config = dict(
    n_layer=18,
    d_model=256,
    n_head=6,
    n_kv_head=6,
    head_dim=32,
    d_mlp=704,
    vocab_size=8192,
    activation='bilinear',
    norm='rmsnorm',
    norm_place='pre',
    norm_eps=1e-06,
    positions='rope',
    rope_base=1020.0,
    rope_fraction=0.5,
    qk_norm=True,
    attn_scale=0.177,
    bias='none',
    tie_embeddings=False,
    parallel_block=False,
    extras=['local attention windows', 'attention sinks', 'capped logits'],
    init='uniform',
    init_std_qkv=0.0334,
    init_std_o=0.0,
    init_std_up=0.0334,
    init_std_down=0.0,
    optimizer='muon_variant',
    lr=0.00941,
    lr_mult_down=2.0,
    beta1=0.93,
    lr_head=0.00634,
    warmup_steps=20,
    schedule='wsd',
    decay_fraction=0.479,
    decay_shape='linear',
    final_lr_fraction=0.1,
    batch_tokens=[32768, 65536],
    seq_len=1024,
    doc_mask=True,
    train_tokens=572800000,
    steps=12499,
    dataset='wikipedia_en',
)
Each number is 50 + 10 x the weight over its row's rms, rounded and kept within 0 to 99. Layers, rows and columns count from 0. The size before them is the row's rms in percent of the matrix's.

# layer 3 MLP down (transposed), 704x256, rms 0.265, rows 10-18, columns 0-127
102:44 41 51 52 40 37 58 48 70 46 16 64 61 52 42 54 27 43 58 53 50 52 48 49 44 80 56 46 37 38 51 56 47 45 27 48 52 69 45 56 36 54 43 48 61 63 49 45 63 49 51 49 51 51 58 52 61 49 46 46 60 39 46 43 33 57 31 40 54 41 57 34 44 66 50 53 47 61 67 60 51 42 63 61 51 62 49 34 49 51 38 50 42 38 59 38 50 63 39 45 56 47 39 49 43 52 54 51 42 38 46 65 45 28 55 35 51 62 50 37 54 53 50 41 54 63 52 50
101:56 56 69 52 46 70 45 47 44 36 45 40 48 50 58 57 45 48 55 46 56 58 38 49 44 38 52 57 31 45 49 33 69 35 50 55 48 62 32 37 45 53 57 50 69 45 38 59 47 38 46 58 64 55 43 44 70 67 48 33 37 46 51 60 58 52 54 49 62 60 41 53 54 65 49 56 61 62 34 60 47 42 38 34 63 61 39 57 68 65 55 45 44 54 55 41 58 67 77 38 50 44 68 48 35 45 66 64 26 27 60 47 42 55 40 54 36 55 60 47 68 47 50 56 43 66 39 55
102:46 43 62 48 72 53 47 49 72 43 57 62 48 55 57 39 50 34 61 67 47 40 58 52 56 62 44 57 51 51 53 47 52 59 51 44 45 38 59 55 47 43 52 45 53 49 50 37 64 52 43 50 52 67 50 65 61 71 30 62 47 62 65 55 66 52 38 47 61 57 51 43 42 44 58 39 61 37 46 44 55 63 42 62 30 65 52 50 58 42 40 54 59 66 40 40 57 59 41 49 37 42 72 64 46 61 57 64 52 54 49 40 47 54 48 54 41 65 55 62 53 64 32 61 58 48 61 46
104:54 40 36 46 49 44 61 47 65 50 41 47 52 51 47 33 48 41 45 42 47 37 57 46 58 38 52 56 47 66 62 49 39 48 56 31 55 53 63 61 70 49 41 56 47 31 54 52 49 35 85 62 62 48 43 30 57 58 32 54 47 60 61 43 58 46 38 69 53 45 29 37 45 44 47 63 43 41 56 38 59 55 63 58 37 39 55 53 43 45 39 43 50 45 35 51 35 46 59 60 42 71 52 42 36 38 53 49 70 34 40 36 48 60 57 64 37 45 57 55 53 56 48 43 47 36 58 46
098:57 61 39 41 45 41 42 47 46 73 72 62 43 42 46 46 57 56 58 57 53 61 41 33 25 40 53 39 54 64 53 52 45 54 48 63 58 33 59 55 38 40 39 38 59 27 62 54 50 63 53 60 48 35 51 50 54 44 37 50 44 55 53 39 48 46 53 42 62 61 24 50 59 46 61 40 48 46 41 61 45 55 56 48 48 44 48 43 53 35 39 52 46 59 54 38 39 48 38 46 48 50 56 47 51 38 57 44 24 64 56 52 49 54 56 44 41 68 66 61 47 41 36 33 52 46 77 44
101:54 75 60 59 41 56 46 35 70 48 51 50 50 45 62 59 45 60 47 43 56 44 72 48 68 70 42 46 33 44 42 43 45 48 43 49 45 66 51 51 42 52 39 49 53 51 56 54 61 37 42 49 50 51 47 65 66 38 62 48 47 40 74 54 53 50 61 55 53 53 42 40 58 66 45 46 47 69 46 52 71 41 55 52 46 44 21 58 34 52 57 63 68 51 40 46 44 50 51 50 31 52 57 55 60 42 52 66 46 44 48 49 61 55 64 48 62 41 54 64 49 42 61 68 48 63 61 43
098:59 41 54 40 62 44 49 41 68 45 42 54 38 42 51 46 27 31 51 60 57 70 57 46 46 53 34 63 49 41 48 32 52 54 48 55 47 40 54 38 57 47 66 54 44 62 58 58 60 56 48 60 45 55 58 48 48 58 75 47 45 51 51 53 65 51 54 75 34 33 46 68 40 57 76 49 56 38 43 36 54 56 50 53 61 47 29 50 47 55 44 44 50 65 64 61 40 62 53 51 31 50 39 49 56 48 71 57 69 54 50 56 55 56 58 51 47 71 50 57 53 42 47 29 48 38 55 48
102:56 61 80 49 34 46 46 35 56 74 59 58 56 47 41 50 72 38 58 45 46 47 65 66 53 46 47 51 48 58 67 50 66 47 43 48 25 46 44 46 52 50 52 58 53 56 49 44 40 50 62 45 43 31 82 44 51 51 30 40 36 55 49 56 42 49 54 54 62 43 35 45 56 70 50 37 49 54 54 58 51 49 57 51 48 51 58 58 47 55 65 43 48 54 27 41 48 51 40 40 43 52 46 33 38 53 64 34 42 30 44 32 47 62 68 53 42 68 35 35 42 54 53 47 54 40 38 47
097:53 43 41 45 56 29 56 39 33 60 28 43 61 52 50 59 31 50 56 40 64 24 52 58 40 47 53 48 42 68 59 54 56 43 41 61 46 24 51 41 50 34 42 41 58 61 45 35 41 43 46 49 40 68 44 60 28 57 59 32 50 57 51 44 43 42 61 46 58 43 37 37 66 35 40 52 48 45 42 50 62 63 56 39 68 46 63 32 71 60 49 66 58 60 49 53 53 64 55 61 45 45 42 58 58 67 47 28 55 52 46 39 55 42 52 56 58 65 48 46 50 43 36 64 62 49 56 60
# layer 3 MLP gate, 704x256, rms 0.243, rows 11-19, columns 0-127
107:40 51 53 41 60 59 42 32 51 45 63 57 50 54 57 68 28 54 35 32 44 67 51 47 35 43 45 63 42 46 46 53 65 12 42 49 42 32 37 51 35 54 51 49 43 44 52 59 29 53 63 68 35 63 41 42 40 48 58 54 60 39 40 53 57 44 48 48 48 55 39 43 60 54 46 40 55 41 45 52 55 44 58 56 47 61 32 55 43 76 45 53 46 50 23 55 53 51 47 51 64 51 47 62 40 52 60 60 36 47 59 46 58 32 41 63 56 46 44 55 66 43 68 48 58 35 60 65
102:42 44 51 56 51 54 64 66 67 55 76 70 39 51 65 56 59 54 55 48 48 39 67 35 48 45 53 43 34 37 54 60 31 48 38 56 56 51 60 65 57 49 50 42 50 42 38 51 46 60 41 60 39 55 43 65 50 54 53 39 47 57 61 46 59 53 50 56 39 44 45 43 58 64 48 68 63 46 33 53 37 64 37 47 52 48 53 47 51 48 41 57 46 59 49 51 46 55 66 58 46 36 57 53 38 53 42 42 42 36 41 49 41 35 57 39 53 59 50 44 37 33 58 49 78 60 48 70
103:62 52 66 46 32 53 50 65 46 36 52 54 31 35 46 49 40 50 68 41 52 62 53 49 66 49 39 26 48 40 40 40 51 60 47 51 36 43 33 41 52 52 34 45 30 45 54 56 69 51 43 41 56 55 55 47 64 33 66 38 39 53 63 51 43 62 48 46 35 44 60 48 38 54 57 46 63 58 56 51 37 43 52 61 59 58 50 53 59 48 51 42 61 46 63 37 47 41 47 57 54 34 47 51 53 56 55 50 35 55 47 60 64 43 53 51 45 55 37 52 61 46 46 54 34 59 40 64
097:35 36 42 36 45 53 48 52 58 39 44 42 44 42 54 44 60 51 48 46 53 56 43 42 41 74 67 40 40 48 59 51 49 61 28 49 45 53 65 64 38 61 39 46 57 43 66 63 38 42 35 44 43 70 54 71 48 53 53 40 47 61 44 52 60 50 60 52 44 47 38 48 45 54 34 38 53 46 50 44 53 52 27 47 54 53 36 55 64 61 38 52 55 59 52 44 31 63 42 51 54 42 40 44 47 59 63 47 49 41 44 47 45 50 56 50 68 62 72 56 71 41 46 47 46 62 44 50
105:39 48 38 42 43 43 66 47 49 55 38 44 55 42 35 48 52 57 46 60 43 51 33 46 25 45 48 65 48 45 36 30 50 40 42 49 48 33 49 55 51 41 38 43 57 70 61 51 56 55 54 42 61 41 56 49 56 50 29 55 43 57 30 58 39 38 31 55 48 55 61 41 45 38 54 39 42 37 44 57 43 46 36 64 37 51 53 35 57 47 41 43 32 51 36 57 55 58 49 64 62 49 44 41 61 44 71 58 56 44 51 51 31 58 52 56 36 55 59 64 43 55 71 47 48 40 43 46
100:55 57 40 63 49 64 46 70 55 34 28 49 75 58 49 70 79 50 48 45 46 41 40 53 48 60 61 62 58 41 66 33 57 68 64 56 62 48 56 45 58 46 39 51 47 66 41 52 52 54 59 50 50 48 60 43 50 38 39 56 36 45 54 47 48 50 55 47 45 65 44 32 34 35 48 51 38 46 36 45 44 30 60 46 54 72 62 44 61 40 48 69 48 31 43 52 46 55 60 36 55 74 63 52 49 58 48 40 31 42 40 54 41 53 47 30 61 41 57 45 31 17 55 51 58 51 50 50
104:49 42 47 61 43 61 57 37 35 47 53 55 54 39 46 55 55 76 59 58 51 57 40 36 55 49 53 69 52 43 26 59 31 38 52 45 51 56 62 51 47 45 42 27 72 31 63 51 38 65 30 52 53 62 27 53 39 54 54 55 67 68 58 56 53 45 50 50 45 49 64 45 59 37 51 37 58 40 46 56 71 44 64 54 56 49 43 45 62 47 50 55 35 64 40 52 36 64 49 47 51 53 39 46 51 65 56 54 47 54 74 55 55 45 40 44 55 40 38 72 55 56 40 42 45 54 62 34
096:53 57 54 53 46 45 57 38 35 58 55 52 55 37 41 51 55 27 48 55 44 46 40 40 39 55 57 42 48 53 60 53 49 69 37 47 55 61 45 55 60 34 45 56 45 57 47 62 21 57 41 46 46 68 56 57 42 43 50 53 53 39 43 55 54 67 57 54 57 48 59 61 58 52 67 53 51 51 46 41 40 42 65 51 48 55 70 49 32 48 75 58 60 47 53 52 55 53 48 68 54 46 60 58 51 54 42 35 41 42 37 43 71 40 30 59 53 51 51 37 55 47 53 64 30 44 32 50
096:78 43 47 53 53 67 49 59 43 61 55 34 57 58 68 45 53 46 35 58 45 43 46 40 37 66 53 33 47 75 56 49 57 49 51 45 48 37 61 66 50 68 46 57 55 40 35 47 60 42 59 61 38 57 53 49 55 51 41 63 49 28 41 51 52 39 44 53 44 50 64 53 38 50 57 66 49 64 27 41 56 57 59 39 60 49 52 56 48 66 55 50 59 57 62 41 58 34 53 49 62 43 56 43 59 51 62 56 42 59 38 47 55 68 60 46 47 35 35 62 39 39 52 61 57 51 33 47
# layer 3 MLP up, 704x256, rms 0.243, rows 11-18, columns 0-127
104:53 41 56 67 49 52 51 43 43 51 64 56 49 64 69 36 62 59 40 57 31 31 45 52 55 72 54 55 45 34 57 55 67 65 47 64 45 62 59 62 44 57 72 47 45 36 52 76 53 48 60 49 54 36 48 51 60 32 57 69 43 49 47 49 56 68 52 74 67 48 48 53 45 43 51 43 53 43 49 61 47 44 62 45 53 44 37 46 40 44 43 51 65 48 57 49 67 50 31 53 52 56 40 45 53 30 46 51 43 52 41 61 53 34 58 59 58 48 47 34 67 46 60 49 50 29 39 55
102:66 49 43 48 44 76 57 58 54 39 51 72 42 41 45 57 41 48 27 39 58 51 60 47 71 49 46 52 54 58 57 55 37 41 52 33 49 66 41 45 36 45 66 41 52 63 53 58 44 45 63 43 55 39 37 47 45 37 63 29 49 45 37 34 39 36 48 49 78 66 32 45 52 44 50 40 56 74 48 60 54 45 61 49 55 54 53 35 52 54 40 49 68 53 58 63 48 35 56 51 51 55 73 43 43 53 41 54 52 71 63 47 47 50 61 61 56 47 50 48 53 65 57 56 55 50 42 36
103:57 31 55 44 40 34 45 54 48 37 71 56 42 42 48 58 53 55 51 40 46 44 48 48 56 59 57 60 51 52 61 52 47 41 30 57 55 40 68 61 39 44 53 43 45 32 46 62 30 56 47 15 52 50 53 38 36 56 60 59 54 40 59 40 56 69 56 38 46 56 53 44 46 60 58 50 38 49 44 34 66 55 43 33 48 45 47 46 56 51 52 50 36 54 52 54 44 63 31 49 57 41 52 46 41 43 30 56 60 41 47 54 59 57 52 61 45 59 19 51 36 52 42 43 45 55 52 34
099:52 31 50 54 52 45 57 67 34 44 51 44 50 49 57 34 73 37 60 69 57 44 61 56 39 45 53 49 62 57 44 46 55 48 57 41 35 77 38 57 27 50 43 50 52 45 37 64 53 57 39 56 40 49 47 52 33 45 50 44 50 33 50 33 61 47 38 58 43 48 47 71 55 47 47 53 57 34 57 68 39 64 60 64 30 53 44 51 38 34 50 41 38 57 39 49 58 61 56 49 47 37 36 42 53 44 43 67 64 48 64 47 60 49 64 37 49 51 55 30 62 70 57 68 38 53 53 37
100:71 45 65 66 64 39 34 48 64 63 57 70 74 61 55 45 50 45 51 57 38 26 40 34 54 60 57 49 44 62 53 49 53 44 40 65 40 54 55 59 57 42 65 57 57 41 40 46 49 47 47 36 63 72 35 61 50 44 37 62 42 52 50 51 52 35 49 59 39 53 38 64 55 43 45 65 59 43 42 49 47 50 31 37 62 46 50 57 63 50 40 43 69 72 58 38 46 50 47 54 60 57 47 54 46 65 43 45 75 47 50 64 54 54 46 42 56 43 29 44 42 63 56 37 41 45 29 52
094:56 58 42 65 45 38 42 40 51 60 47 51 50 40 55 65 56 51 31 53 44 52 30 45 58 57 68 68 62 55 46 42 47 69 44 61 58 76 41 46 29 66 47 53 48 45 50 57 35 70 50 42 49 38 58 52 58 52 54 49 60 42 61 59 60 76 47 45 55 44 38 67 41 35 43 46 57 60 48 49 59 59 37 36 49 60 68 43 56 66 50 54 42 59 56 54 60 59 35 60 33 52 56 57 70 48 40 74 45 43 48 35 51 48 62 42 47 44 60 55 51 32 53 60 60 44 38 42
098:40 60 42 44 44 52 46 57 44 31 60 47 54 54 39 39 42 50 39 47 51 41 55 61 59 53 52 40 52 52 47 31 46 44 44 56 42 49 39 46 51 47 43 49 42 56 59 38 58 44 47 43 61 49 41 57 57 40 74 65 70 58 36 56 57 54 33 45 38 64 48 72 51 47 46 46 57 33 47 36 49 57 27 45 42 50 49 46 55 38 50 54 48 66 45 64 57 35 29 43 33 40 59 70 68 48 46 55 52 61 47 56 65 30 48 39 50 49 41 57 49 31 61 55 53 62 55 51
100:40 69 38 61 44 65 52 68 40 50 57 56 60 35 73 42 55 63 46 66 63 48 64 32 39 39 70 52 52 57 51 68 51 38 44 48 44 67 59 56 40 54 56 50 47 50 33 66 41 49 49 48 47 46 52 41 47 52 45 56 48 35 62 41 56 49 49 49 50 44 53 60 30 41 53 54 54 58 46 42 40 56 42 45 51 30 35 56 47 61 42 67 40 35 61 45 35 55 36 53 63 59 47 42 56 46 50 59 41 57 57 37 31 70 47 57 51 41 44 45 43 70 62 35 48 56 52 44